config.yaml
positions: "learned"
attn_scale: 0.125
bias: "all"
tie_embeddings: true
parallel_block: false
batch_tokens: 16384
Each number is 128 + 32 x the weight over its row's rms, rounded and kept within 0 to 255. Layers, rows and columns count from 0. The size above them is the row's rms in percent of the matrix's.

# layer 6 MLP down (transposed), 768x224, rms 0.122, rows 41-51, columns 0-223
size [ 97 105  86 102  95  98  99  98 101 106  99]
[[216 141 111  89  88 186 110  98 125 103 115 128 147  98  81 149 153 154 135 146 151 115  58 235 143 182 133 140  94 120  98 138 140 104  72 144 103 134 110 158 111  82 165  98 149 115  99 170 104 161  85 112  71 114 179 208 129 126  94 149 127 146  66 116 106  81 143  87 142  99 100 116 118 120  76 161 155 121 105 133 109 131  48 172  91  88 108 167 137 172 136 137 148  94  92 110 154 184 160 113 101 120 142 158 111 161 120 135 166  77 139 149 106 136 158 183  91 155 118 184 159 125 120 174 129 100 114 120 132 123 167 185 105  91 148  90 173 115 192 114 123 164 175 110  86 117 151  88 151 116  66 145 154 170 137 162  80 124 118 125 100 105 165 139 121 153 103  95  86  97 137 148 145 143  94 134 157 168 133 111 141 136 162  89 119 170 136  63 152 105 152 138 158 139  71 104 101 160 155 176  55 161 153 120 127 152 122 170 123 113 109 166  68  83  90 110 135  97 115 107 147  91 159 140]
 [142  68 140 134  75 109 109 214 154 122 138 133 114  89 120 133 148  82 103  76 104 117 128 106 112  72 153 168 101  91 171  71 187 154 110  89 114 152 110 138  94  78 132 154 126 160 174 161 169 224 143 162 143  75 171 118 141 141  84 155 199 127 138 116 162  91 157 177 124  99 149 164 138 104 129  89 181  96 127 113 125 141  84 112  85 160 104 114 120 143 177 149 167  90 154  83 115 160 134 148 112 185  87  95 122 139 116 101 162 141 218 134  95 140 154 103  93 114 119 146 152 156  92 123 135 144 113 106 106  98 130 125  79 149 130 119 116 108 130 111 136 155 139  77 166  97 111 167 125  89 110 152  90 108 195 162 134 117 128 201 161 118 131  99 167 157  17 186  97 119 106 173 151 156 189 126 130 203 127 111 153 122 107 142 165 125 128 124 102 163 121 117 124 155 127  99  88  78 200 103  99 137 101 139 110 121 112 110 112 129 150 111  50 126 131 132  71 136 120 140 151 114 155 102]
 [121 114 118 118 169 124 118 118 152 137 142 145  46 152  87 140 151 111 127 180 129  82  67  71 112 117 176 116 150 105 167  72 112 160 140 145 105 139 111 150 113 140 124 152 176  88 137 151  96 124 214 134 117  79 105 106 136 113 158 137 169 115 145 110 135 104 141 101 161  90 133 162 102 115 111 124 121 142 127 120  20 122 189 123  45 128 152 214  91 153 121 131 122 123 101 102 141 132 126 130  97 122 124 151 128 146 155 127 178 146 163 148 147 125  69 116  75  70 128 150 103 111 125 140 160 108 162 123 176  81 149  96 180 180  96  82 147 166  84 104 163 189 130 151 152  61 113 131  87 133 164 110 117  79  99 150 105 105 148 132 210 140 117 105  52 152 142 119 137 114 179 139 120 110  74 168  84  65 163 109 147 159 158 139 168 132 170 161 174  98  81 157 122  99 152 198 130 132  79 108 145 152 105 144 126 103 114 131 131 164 148 143  66  58 120 184 117 108 141 139 124 113 112 166]
 [127 111 163 104 142 105 118 206 144  78 114 100  57 128 152 134 153 141  83 141  97 128 161 124 117 143  67 177 163  67 129 109 115 142 101 154 147 123 145  92 176 130 134  87 148  79 155 146 163  76 163 135 191  75 131 183 156 157 133 133  88 144 113  54 150 148 123 111 137 105 124 164 148 101 150 114 197 140 131 188 187 144 172 114  86 158  89 166 129 120 163  80 202 128  72 121 130 120 153 169 113 122 150 126 104 150 159 172 161 133  96 182 119 112 143  95 139 126 170 157 101 177 100 194  86 116 112 195  66 105 129 134 140 138 123 174 124  99 157 133 143 103 102 122 130  92 123 168  89 123 128 168 130 110 139 120  97 160 115 175 109 137  66 145 118 124 175 124  95 126 113 130 154  82 140  67 175 125 116 149 116  46 124  84  95 131 113 199 174 126 141 149 158 145 100  73 131 102 153  54 130 144  99  81  77 108  95 174  93 121 119  71  85 121 154 161 105 104 138 102 142 162 140 139]
 [114 104  90 106  84 175 155 153 139  93 164 185  93 128  73 124 120 118 125 135 135 124 124  62  95 109 140  77 132 133 121 100  96 141 230  64  81 139 130 158 157 149 157  78 183 105 111 156 146 117 130  90 101 177 131 141  99 132 143 190 136 122 102 144  89 159 150 167  96 154 104 151 159  49 125 121 116 151 123  85 159 159 187 159  69 139  96 137 153 173 103  78 120  96 160 128 157 116  69 133 149 174 133 153 114 117 119 146 177 101 126 160 125 125 151 145 104 105 164 125 101 113 142 108  94 124 148 107 117 137 167 103 110 134 163 139  87 127  73 151  57 134  65 171 135 163 156 141  84 115 166  93  74  98 131 100 151 100 105 150  92 208 136 130 159  86 135 187 151 122 207  88 137 204 132 194  87 102 109 132 178 118 139 129 133  75 179 107 143  60 135 142 152  87 136 102 114 143 126 157 103  98 101 138 178  94 126 122 164  99 116 127 121  87 158  71 105 150 126 108 150 115 173 155]
 [ 46  93 141  85 134 159 117 164 132 161 103 178 154 111  79 117 161 184 156 108 129  93 122 118 142 130 119  84 143 111 232  23 139 158 144 109 170 121 135 153 146 171 108  95 171 121 147 154 113 148 137 102 104  68 174 113 172  98 133  70 182 143 119 149 101  88 131 116 135  99 127  67 140 111 179 116  99  94 141 140 105 175 136 138 129 114 144 148 132 161 128 115  73 154 144 132  80  97 151 141 162 106 172 127 142 106 136 118 101 108 172 110 119 120  94  32 149 127  94  74 127 141 157  88 165 219 104 151 154 128 156 142 124 147 172 148 160 123  47 118 124 149  97  78 117  90  91 114 126 169 111 138 137 159 154 115  97 125 103 121 117 106 123  81 150 117  71 132 208 144 134 132 120  58 165 124 124 119 166 188 164 115 184 161 149 109 119 163 153 114 139 115 113 130 117 151 137 112  85 162 167 128 116  88 159 104 119  99 129 168 198 114 135 131  75 183  63 132 102 104 156 126 122 104]
 [128  85 132 131 157 158 148 135 129 140 203  74  73 131 117 141 142 191 104 150 131 102 185 137 166 142 154 112 167 173 119 108 196 119  98 105  97 134 134 113 176 113 146 124 184 136 159 134 140 155 107 179 135 164 125  79 108  88 132 101  89 120 139  80 178 135  73 108  57 136 120 102 115 105 109 152 131 182 118 121 164 128  99 183  86 135 177 108  73 101 142 128  90 158  71 169 115  96 141 170  68 137 135 140 109 161  96 182 109 132  71 101 169 147 125  78 133  83 124 110 137 178  85 128 134  54  90 115 134 106 118 121 135 146 178 140 143  89 147 129 139 153 126  99  99 193  21 121 149 156 115  89 125 149  54 162 154 160 108  71 115 170 190  69 164 122 173 122 113 147 142 190 132 115 167 134  86 186 147 106  96 183 104 121 101  94 175 124  99 140 121 122  78 117 101 122 109 121 176  87 102 118  98 120 168 149 118 120 124 145 102 129 165 147 135 166 114 154 160 140 130  72 127 118]
 [ 99 111 116  81 146  87 147  64 166 128  74 145 161 170 130 124 140 107  87 170 143 126  93 152 119 205 128 155 105 151 166 164 137 181 130 107 176  72 134  82 170 135 112 161 120 121  68 136  74 123 135 134 153 141  84 140 113  96 185 132 122 157 155 128  92 154  94 136 174  99  63 162 135 139  91 116 111 131 153 116  66 142 174 160  89 121 146 171  97 151 105 117 123 129 106 152 125 172 147 122  96 120 170 168  72  95 145 134 122  90 172 158 159 138 136 141 133 182 134  75 115 107 124 104  92 101 168  75 135 167 118  86 158  55 170  95 142 214 111  98 126 156 162 193 139 138 156 169 144  75 151 127  95 130 135 154  71  70 188 178 166  65 113 119 131  81 138 172 125  87 115  99 156 140  98 133 168 129 141 115 138 122  86  97 135 164 102 146 149  95 148 115  75  81 138 173 163 138  93 168 141 107 118  71 122 110 113 100 139 166 122 164 170 102 218 110 128 135 119  99  95 169 114 141]
 [120  79  98 181 120 134 193 127 100 108 139  59 150 151 156 128 163 104 176  85 108 107 156 129 129 110 131 146 127 107  46 133 118 111  71 202  91 162  40  88 132 127 177 147  98 132 137  96 138 133 167 149 109  82 114 118 155 137 133 131 120 133 136 119 134 153 115 176 131 109 150 163 126 105 165 119 156 132 163 161 159 149 150  81 112 148  88 106  91 161 145 142 159 148 169  90 118 142 142 151 121 140  60 154 119 152 173 126 161  96 110 102 143 128 140 139 153 118  68 135  89 179 114 130 138 124 145 143  91 166 147 119  71 149 190 140 209 116  46 156 150  81 135 142 189 130 165 101  82 189 152  56 144 106 111 117 169 114 118  75 150 113 107 123 113 170 157 117 149 108 156 178 136 129 152 127 107 121 172  82 124 144 109 100 103 136  80 101 211 183 144  76 133  93 180 154 110  95 151 122 121 205  91 142 140  82 128 170 127  95 144 116  89 128 110  72 153 112  98  89 150  91  94  69]
 [124 125 158  94 122 149 143 144 146  96  88 110  93 143 103 144 119 185 113 152 110 115 136 116 153 110 115 174  79  91 120 131 125 161 174  91 108 113  60 153 114 119 153 120 127 115 162 136  97 138 152 127 169 112 167  71 132  76 149 128 132 111 158 107  63 108 170 150  93 149 102 144 165 161  52 118 148 148 153 103 116 137 152  56 104  83 202 130 166 106 153 121 130 150 150 126 135 126  61 147 126 113 172 107 145 157  78 197 154 154 182 135  65 162 137 183  90 131 163 125  91 156 125 115 184 196 106  93  97  95  85  72 168 121 162 172 118  71 107 111 130 141 128 149 154 104 129 184  99 131 142 149  40 137 155 159 112 119 155 122  77 157 156  64  68 155  78 162 102 171 128 114 146  83 138 151 179 126  83  93 175  60 117 178 137 140  90 129 120 139 126 154 159 178 111 110 126 152 154 154  98 163 118 133 154 154 107  83 120 123  83 192 153  94 114  98  94 136  86 190 125 109 114 165]
 [108  98 124 120 180 130 126 142 105  81 107 130 122 103 160 141 158 158 142 152 141  41 125 101 169 129  10 129 105 160 180 149 115 109 127 122 168  94 139 135 128 163 155 135 143 157 100 158 105 102 163 134 151  79 159 122 161 100  66  77 175 128 124 175  62 131 148 206 138  98 132 148 168 143  87 134  57 103  59 119 144 148  94  73 126 142 114 141 102 104 140 111  54 163 152 111 149 100 121 104 244  77 135 157 125 141 150 141 111 187 184  89  93  91 167  63 119 204 180 150  83 170 115  81 152 134 123 144 139 100 103  78 112 128 106 135 136 129 142  75 128  94  87 118 121 150 159 202 161 157 123 108 126 154 189 118 103 120  92 121 147 123  81  97 107 138 172 122 135 143 103 102 114 115 167 147 146 107 116 135 109 100 210 118 124 125 121 166 110 101 100 131 144 137 102 163 149 127 114 131 139 146  95 118 158 141 124 179  69 133 169 153 105 129 122 107 142 137 174 107 120 133 160 138]]
# layer 6 MLP gate, 768x224, rms 0.131, rows 42-51, columns 0-223
size [106 109 112  95 101  99  97 103 104  94]
[[138  79 160 151 178 187  79 114 163 127 104 109 119 136 118 145 136 150 139 160 126  95 171 139 154 137 176 132  97 127  85 171 162  77 107 116 140 154  99 160  82 151 101 137 114 155 139 103 215 126 162 117  97 134 116 147  71 179  89 133 136 111  95  77  61 141 147 141 139 137  94  75 120 160 122  97 115 108 119  95 150 177 161 105 169 171  62 135 145 158 145 102 149 136 164 130 110 135 142 106 176 100 154  89  70 147 110 149  85 176 149 101 185 114 156 157  98 140  78 151  79  66 130 181 173 148 155 172  89 122  75 155 122 125 152 172  59 104 202 211 112  54 153 124 138 121  98 132 146  79 117 115 138  75 130 147 133  78 183 177  97 128 117 149 146 144 123 102 154 141 139 155 128 122  66 139 124 148 185 173 152 103  96 148 172 132 112 128 145 126 103 129  77  42  91 134 127 133 153 115 150 150 165 160 123 100 165 164 147 125  96 102 159 167 171 104  94 158  88 167 128 114 146 150]
 [175 116 110  75 104 187 126 116 142  98 129 111 129 136 102 100 110 157 140 170 119  99 156 118  72 107 196 139  99 197 121 189 168 106 155 120  85 143 135 117 169 126 107  52 144  94 116 140 152 154 145 138 179  90 144  97  82 168 210 115 114 142 149  96 128 139 128 105 107 158 117 115  87 146  80 113 211 130 197  96  55 134 140 124 127 115 130  89 136 138 146 121 161 144 163 169 118 136 103 131 138 115  91  79  63 120  95  57 114 136  97 133 151 118 156 184 120 129 148 169  97 136 104 123 165  59 157 125 147 146 140 138 110 178  88 118 166 163 149 129 127 158  88  79  91  97  86 142 103 152 114  80 209 180 181 100  98 186 145 140 130 127 135  98 115 153 105  93 152 148 151 150 111 158 128 145 110 172 125 164 108 136 151  94 147 183 100  98 149 129  97 117  68 119 139 131 152  95 163 124 107 134 120  98  37 155  89 165  97 128 161  74 152 101  85 122 162 144 112  76 158 182 106 163]
 [119  43 162 173 125 183 117 188 134 114 185 120 134  80 106 107  78 100 109  92 139 121 127 142 104  81 128 148 117  68 139 142 158 124 123 140  98 215  66 118 113 143 181 147 111 102 149 214 131 114 136 118 155 140  84  96  94 209  73 101 203 166 143 131 183 171 150  95 152 121 126 110 124 165 180  90 155 148 134 130 138 168 151 126 134 123 165 167 122 134 176 173 167 147 144 190 121 116 109 122 136 133 132 139 129 191 147 166  81 107  77 150 144 154 117  91 165 130 148 151 111  89 107  96 136 144 133 117  80  77 153 145 119 161  66 119 152 124 147 120 149 133  83  41 142 118 127 112 113 165  81 187 125 176 118 179 100  97  98 113 155 135  75  92 115  90  70  98 107 113 122 140 109 148 138 167 200 114 178 103 152 110 134 131 136 108 111 129 127 169  96 131 125 118 131 114 124 117 181 132 105 191 103 172 162 102 121 124 128  74 119 116 102 109 138  70 173 101 158 149 147 107  69 137]
 [ 82 104 134 173 127 106  52 137  84  94 188 169 125 163 153 171 134 170 150 118 124 105  96 105  99 153 136  61 126 130 101 137 132  86  83 121 156 195  43 177 130 100 128 123 135 118  79 139 112 111  96 143 126 184 146 137  74 172  97 138 132 106  83  78 105 133 141 145 113 123  58  83 163 146 134 138 162 131 148 105 132 140 160 122 158 174 146 120 158 120 144 107 155  85 123 126 168 116 132 127 175 102 144 143 131  78 131 172 143 158 121  71 135 137 107  63 107 148 154 171 107  76 103 145 168 150 135 173 147 175 124  91  55  68  58 192  59 155 148 107 105 157 129  72 142 138 182 119 140 136  84 158 179 111 159 112 145 117 144 169 162 121 174 102 169  92 132  89 115 105 157 123 123 147 150  55 216 124  74 204 126 116 111  79 112 127 136  63 113 118 112 183 116  85 100 118 143 136 139 172 119  73 122 148 137 118 121 127 128 174 121 146 125 125 135 145  88 169 133 150 136 113 128 130]
 [ 95 200 123 103 101 142 126 116 152 132 112 224 100 155 126 122 125  83 165 129 152 125 132 103 173  94 123 115  90 104 172  81 160 159 136  93 168 134 189 137 129 177 101 156 159 117 153 136 128  63 167 105 183 127 138  84 132 121  90 168 101 103 172 127 152 168 113  38 127 111 124 149 165 137 123  92 141 120 174 110 116 122 108 124 180 127 116 133  84 134 162 189 116  82 116 103 140 133 153  78 187  81 153  93 182 128 135  85 154 109 127 117 128 108 163  68 110  59 121 138 153 104 164 191 144 128 101 125 142 155 143 100  97 136 162 175 188 120  89 144 126 159  97 101  92 147 125 127  86 154 183 163  67 145  99 135 138 160 124  94 149 147 121 145 157 140 103 128 172 139 108 147  77 158 171  56 107  33 183 147 121 121 188 155 134 146 152  78 118 111 110 100 165 151 154 193  93 151 122  88 133 128 127 124 105 136 118 146 134  98 143 146 124  86 209 115 136  64 141  88 131 164  85 129]
 [127 106 120 140  84 156 145 158 135 111 192 112 109 162  81 128 120 136 124 165 136  86 198 135  67 151 160  93 145 131 115 142 212  93  69 107 162 186  89 143 141 142 166 182 144 100 183  83 141 105 106 165 118 108 134 125 153  50 158 120 107 114 147  75 121 151 177 129  80 159 118  96 118 124 144  99  98 107 132 157 111 158  78 174  89  75  94 141 147  89 134 115 121  93 142 146 106 156  71 168  82 109  83 116 130 133 125  85 119 166 137  83 131 120 197  84 155 166 120 171 137 109 161  96  83  98 146  89 152  80 117 128 142  84 136 108 107 125  91  60 110 120 124 136 166 143 148  60 200 156  86 142  78 135 132 105 153 173 188 135 142 124 145 138 142  94 135 191 150 158 168  99  90 100 130 139 136 164 139 122 142 179  78 167 101 138 139 158 141 115 117 167 137 161 114 105 184 125 145 146 139  92 137 107 125 137 154 121 147 161 120 142 124 220  94 166 115  77 135 125 104 194 167  57]
 [ 84  83 145 161 113 124 178 176 136 161 169 121 100 113  72 140 129 115 128 103  85 154 121 185 166 195 153 106 143 124 100  93 141 148  77 128 129 131 110 149 137 112 121 122  98 144 113 119 114 109  22 158 133 140 110 117 128 161 104 109 142 101  70 165 124 104 127  98  97 148 147 169 165  85 133 126 155 102 110 134 112 173  64  92 137 179 167 221 134 128 145 129  72 175 110 174 148  97 174 161 168 144 133 152 146 156  98 175  64  90 151  70 160 221  85 136  68 169 159 133  94 135 150 135  94 143 100 153 139 140 154 134 110  47 109 152 129  98 106 123 194  91 137  86 124  89 140 162 150 131 122 198 120 114  93 165  98  96 114  60 118 179 124 128 186  77 119 120 113 121 166 140 142  93 127 134 158 127 132 117 144  65 149 109 121 144  97 129 113 104 119 143 123 154 154  98 137 125 174 146  90 127 124 114 163 132 102 112 102 150 136  89 131 166 134 118 220 108 149  90 132  96  58  84]
 [131 125 195 102 108 143 137 162  86 119  99  47 131 108 162 183  80 115  99 134 118 130 140 112 119 118 164 157 103 113 142 140 124 138 140 133 131 145 152 129 100 151 135 185 210  97 144 162 119  92 131 108 143  82 143  92 185 108 149 143 145  97 143  85 122 111 166 161 121  54 145 120 131 164 245 109  81  98  68 146 139 115 169  80 140  99  90  99 140 170 126 150 156 107 150 135  95 107 179 116 141 168 112  98 129 160 150 186 157 152 114  96 140 127 141  64  89 120 129 154 128 143 178 188 151 199 115 186  70 117  63  91 157 116 173  67 129 125 122 149 191 146 148 163  77 141 124 113 168 139 110 191 141 148 139  94 181 118 166 108 112  80 142 137 139 153 109 142 195 181 121 119 113 126 133 131  77 120 115  29 134 119  66 162 109 153 138 166 135 128 116 113 186 152 132 129 137 160 112 148 144 162 153  80 160 120 132 138 169 138 123 133 101  79 119 137 128 148 133  95 111  80  79 116]
 [141 103  99 148  70  97 197 120  85 105 126 169  43 104  84 129 112 168 147  76 133  67 144 114 114 115 112 122 155  90 153  84 108 173 114 125 152 185 147 169 131 152 128 174 171 148 170 124 117 141 134 126 142  85 115 109 130 123 142  88 131 130 112 143 129 145 184 104 136 119 184 131 146 115  70  95 101 102 119 155  41 118  56 129 122 115 138 149 164 183 155 158 138 124  97 137 141 109 157 172 101 127 127 158 116 179 197 176 117 106 178  98 134 118 105  85  84  56 164 142 138 143 150 159 149 132 159  83 139  87 149  73 188 145 141 165 139 109 118  88  61 151 117 114 122  97  66 160 147  97 109 179 112 148 136 139 135 103 145 145 146 141 142 176 120 138 110 224 130 122 136  65 142 127 120 164 168  84 143 147 139  73 143 124 130 114 166 138 169  95 115 128 186 135 107 152 111 148 131 120 108 232 158 114 116 107 134 142 141  87 126 101 136 178 107 195  80 154 175 110 125 125  79  95]
 [147 121 177 137 132 119  99 144  95 195 119 171 154 174 155 121  87 113 150 130 161 135 171 144 111 105 172 182 148  86  79 132 122 105 104 143  44 144 127 100 121 142 124  69 115 141 119  82 163 115  79 116 197 112 135 117 123 163  70 116  90 141 109 105 202 107 104 140  71 139 110 100  85 122 140 138 191 153 170 178  76 131 193  84 125 159 147 103 148  92 111 151 148 153 122  99 125  86 171 133 115 135 107 157 161 113 105 122 141 156  84 164 151 146 145 207 165 111  95 114 121 202 143 102 105 115 100 170 115 153 139 183 112 189 128 138 135 102  37 102 119 159 121 171 142 137 128 126 123 111 172  50 174 119 155 110 205 204 166 155 146 118 133 161 140  98 142 131 135 131 106 164 116 146 120  58 115 128 122 125  96 115 121  95  52 141 147 105 127 155  83  94 121 129 151 136  94 140 115 139 127 116 171 148 133 140 117 127 146 146 110  58 124  88  66 182 118 141  71 153 128 131 191 133]]
# layer 6 MLP up, 768x224, rms 0.129, rows 42-51, columns 0-223
size [106  86 102  93  96  99  95 102 106  95]
[[174  80  66  59 114 193 141 159 166 133  82 116 100  86 156  97 177 178 147 145 123  99 120 150 145 129 156 108 126 126  59 127  93 127 131 145  81 126 125 136 117 170  78 184 167 164 173 157 121 139 133 104 133 126 109 156  93 172 120  77 129 158 144  52 143 148 104 134 153 138 111 106  59 134  78 120 127 146 108 134 118 125 108 118 125 129  86 117 133 102 110 131 117 153 121 157 145  80 144 114  62 131 189 107  80 168 109 141  62 133 109 123 221 117 147 180 174 184 168 153 157 100 111 125 142 102 111 112 116 160 165 131 109 175 137 163  98 115 182 141 112 158 130 101  77 122 131 173 170 121  80 131 183 135 174 140 165 127 157 135 130 197 140 143 123 128 124  92  80 120 106 151  80 121 115 135 131 161 123 152 131 177 124 110 167 133 143  50 118 158 121 110  73  84 121 123 190 131 134 209 126 143 139 170 135 126  89 102  92 121 199  84 166 159 174  76  54 111 111 120 157 160 141 125]
 [136 157 137 126 149 138 141  79 120 110 119 143 161  97  87 120 164 109  99 212 129  94 113 163 106 135 201  94 149 149 145  90 112 189 113  46  94 136 129  95 121 135 187 176 134 138 142 123 105 113 175 134 131 199 132 142 112  90 105 109 122 144 186 129 119 125  99  95 125  85 158 210 123 167 150 142 135 127 126 104  52 116 132  95 156 146  94 153 106  99 157 160 218  83 110 160 122 179  99 123 159 163 131 119 150 166 158 172 107 151 211 123 115  93  94  86  65  87 190 120 133 133 160 136 162 140 138 117 156 154 102 105  70  61 116  89 138 184 126 106 112 154 165 144 160 134 137 114 116 135  99 174 133 101 129 121 160 147 126 129 121 144 120 190 105 145 154 108  73 102 124 149  78 136 115 178  72  76 131  86 123 136 108 109 180  98 143 115 146 139  84 113 127 119 142 189 156  95  62 134 107 120 140  53 173 109 150 106 125 173 129 140 187 129 135  65 107 126  72  96 125 139 128 160]
 [114 147 128  69 144  75 136 125 109 119 145 102 129  91 133 181 135 146 100 192 117  53 161 127  90 168 112 147 130 125 140  79 132 121 181 141 140 147 119 150 110 136  99 172 185 148  97 126 118 123 113 191 119 175  89 118 112 111 170  85  92  82  97 149  91 162 154 141 153  95 132 179 112 121 121 182  96 190 141 135  60 178 157 116 133 193  89 127 192 187 104  84 134 107  90 147  94 136 191 147 118 161 122 134 147 176 154 100 160 158 156 131  86  84  97 124 129 121 121 145 151 112 180 162  79 108 160 155 138 104 149 186 206  70 134 121 135 102 108  91  96  92 107 170 107 160 117 178 155  75 137 117 102  50  96 125 128 109 183 144  88 141  67  98 159 180 131 132 155 120 121 107 151  55 114 115  85 110 134 135  64  79 110 104  95 122 117 152 163 151 141 131 138  78 100 174 124 131 114 128 163 103 173 102  77 139 107 140 164 166 139 166 125 145 130 155 121 162 138 157 113 111 200  98]
 [102 127 173 117 168 150 164 161 129 139 122 120 124 136 107  73 101 142 169 137 135 136 136 119  81 134 116 165 144 197 127 118 128 136  72 157 186 118 151 140 111 162  55 132 123  94 166  91  87 104 114 140 103  95 159 184  89 139 121 110 160 134  83  96  89 153 215 158  62 144 119 112 143 141 100 126  98 150 129 131 149  94 100 124 105 146 177 112 199 181 141 135 182 141 105 151 157 134 163 143 156  52 127 124 167 122 133 130 150 159 171 156  84 165 154  73 102  67  79 135  94 145 152 138 131 167 154 105 121 116 163 167 136  85 151 143 181 139 100  84 176 137 134 157 151  98 103 146 120 154 133 157  92 156 101 109  94 124 138 168 111 109 116  98 115 106 136 130 136  60  95 103 162 102 130 110 144 167 172 162 121 139 138 219  82 142  88 142 150 195 113 141 128 162  93 175  99 114  98  56 154 145 126 116  80 138  95  40 138 165 156 119 155 205 153 165  64 123 124 122 129 104  80  74]
 [ 75 201 148 119 163 139  83  97 131 188 119  70 178 117 151 135 149  82 154 172 118 156 143 158 101 138 126 110  96 176 124 162 167 153 121 172 106 180  89  69 159 104 149 129  60 113 103  95 133 172 118  30 186  74 130 138 147 168 155 146 159 181 158  99  94 145 195 113 120 142 132  95 161 140 137 149 131 105 137 134  89 121 161 142 131 133 105 120 134  76 116 132 115 107 159 181 129 131 121 113 121 119  78  86 171 127 188 133 185 119 141 154 149  95 110 154  86 148 114  96 154 184 136 120 177 140  94  71 105 162 144 186 160  97 141  94  86 188 176 122  85 122 149  85 184 176 189 119 127  84 107 134 166 110 117 136 155  94 157 105 103 145 161 114 157 115 102 101 100 156  77 100 122  98  59 141 129 113 122 147 155 167  63 159 102 129 126 160 106 147 136 115 127 150 121 115 138  49 120  96 111  95 139 112  85 127 130 149 165 144  79 107 161 139 121 141 143 164 112  44  93  91 145  98]
 [176 111 103  92 158 160 116 131 170 138 104 148 166 139 149  90  80 108 142 140 143 159 149 110 139 120 144 114 131  96  81 181  91 165 152 148  94 153 130 129  79 165 154 169 141 112  54 147 133 109 108 108 133 151  60 164 152 161 172 145 142 139 130 155 128 116 137 119 110 110  75 104 109 129  60 102 199 119 116 120 122 151  85 131 113 124 112 117 122 114 122 109  54 163  88 103 123 191  89 151 189 166 224 171 119 146 134 161 104 132 119  96 130  87 177 162 136 137 135 163 127 104 130 153 106 129 100 144 154 112 162 139 145 107  82 188  78 133 139 162 178 153 116  64 142 107  89 137 138 152  34 146 170 145 142 138 113 170 147  80 106 139  54  63 117 126 132 106 104 150  91 137 148 188 127 224 141 162  89 157 187 186 115  51 132 119 124 139 137 146 111 117 119 139 103 120 133 102 133 192  89 117 130 128  92 147  92 161  82  88 105 141 144 155  99 113  97 156  95 149 131  77 122 196]
 [105 144 111 146 153 102 166 121  90 146 107 131 153 166  97 139 131 109 118 128 106  54 154 129  54 116 119 113 112 172 211 164  99 145 157 189 117  73 118 126 151 108 141 150 139 190 152 110 129 178  87 115 111 116 150 163 150 115 113 118 140  96 135 152 125 146 166 122  93 125  79 107 188 156 119 166 128 169 158  98  82 125 146 152 145 128 112  74 113 147 137 114 139  88  81 120 141 112  97 183 112  71  78  78 158 138  90 147 150 155 154 154 147  98 130 149 112  83 157  98 108 150 116 117 141 161 186 137 141 118  53 151 126 161 112 162 148  90 164 164  92 125  86 208 111 108 111 131  63 112 180 104 121 147  86 137 127 176  68 120  83  96 135  69 123 170 118 117 138 118 208 146 154 136  99 113 141 149 142 154  98 145 159 129  72 131 152 187 167 157 157 142  95 151 151 113 109 175 127  73 146  78 167 102 192 116 136 112 101  60 133 141  99  50 103 105 128  54 175  70 164 129 111 116]
 [110 108  98 119 137 127 153 157 151  74  93 122 143 157 117 182 127 181 165 109  95 121 113 163  92  99 155  92  79 149 174 153 124 110  98 164 173 184  75 162 133 159 131 137 131 133 105  72 141 118  49 123 167 120 174  90 144 141 111 153 129 134  77 135  95 131 121 168 165  96 125 199 114 144 158  94 123  69 131  85 135 163 163 145 115 127 131 113 130  93 134  72  85  70 105 105 138 142 166 152 150 134 128 192 106 116 156  91 143 101 175 106 121 115 121 122 103 126 137 230 130 131 132 117  93 156 125 143 114 112 166 168 105  75  89 186 134 153  65 183 136 152 179  95 204 100 145 139  96 187 143 117 136 155  92 119  57 103 174 179 164 143  95 104 173 107 105  94 165 160 142 161 129  76 122 150 181 190 121 180 143  93 111  86 168 136  68  99  99 120 128 151  80 103 125  67 102  86 162 110 163 136 145 117 130 136 153 119 115  93 140 131 155 104 137 203 118 123  79 129 131  92  95 135]
 [101 118 199 113 152  93 106 103  74  79 152 127  47 135 121 168  87 119 144 109 161 101 162 100  93 131 122 120 155 139 142 100 121 103  97 110 198 177 191 144 108 120  54 121 168 163  93  55 126 145 131 140 110 141  88 150  82 152 150 144 161 111 110  57 117 121 157 145 126 124 139 157 154 115 120 131  90 110 154 109 135 226 118 111 129  94 104 135 136 175 129 146 103  99 110  55 126  91 166  85 144 141 158 100  96 140 169 103 186 120 121 126 130 155 100 107 147 153  99 163 166 104 105 111 137 124 114 142 136 160 147 175  85 108 103 113 160 148 127  82 131  81 162 101  82 121 186 126 124 116 119 158 177 136 147  94 101  97 223 190 109 163  77 153 122  96 150 133  89 111 121  97 104 132 130  67 147 104 143 160  83 114 206 163  84 111 142 166 153 152 117 114 126 140 146  69  67 128 142  92 146 125 124 143 172 161 155  99 124  96 142  68 172 156 186 138 155  69  97 149 126 154 142 181]
 [103 103 123 132  85 100  96 238 167 114 147  84 151  90 107 142 159 111 135 141 118 108  81  85 125 116  74  90 129  67 105 142  95 117  87 170  86 100 157 119 124 109  96 155 150 108 173 160 196 126  76 168 129 134 130 176 140 121 143 101 137 111  76 166 114 138 146 158 111 162 103 113 174 137  83 161 129 133 141 146 177  69  74  90 116 127 114 109 139 108  66  98 131 111  89  64 134 165 117 158  94 161 147 208 135 135  79 104 133 193 144 138  92 101 153 167 167 162 164 112 147  86 131 106  95 115  90 163 113 149 101 174 137 135 142 152 172  80  93 165 104 138 137  90 119 184 126 101 113  89 190  66 137 140 101 149 168 143 148 161 140  96 141  11 134 121 119 110 142 163 112 106 134  81 160 136 135 104 128 115 104 105 127 109 153 135 122 115 113 129 171 130 161 121 128 124  98 136 176 169 119  98 171 133 152  80 121 160 111 186 125 123 205 115 108 168  76 120 171 184 137  71 133 149]]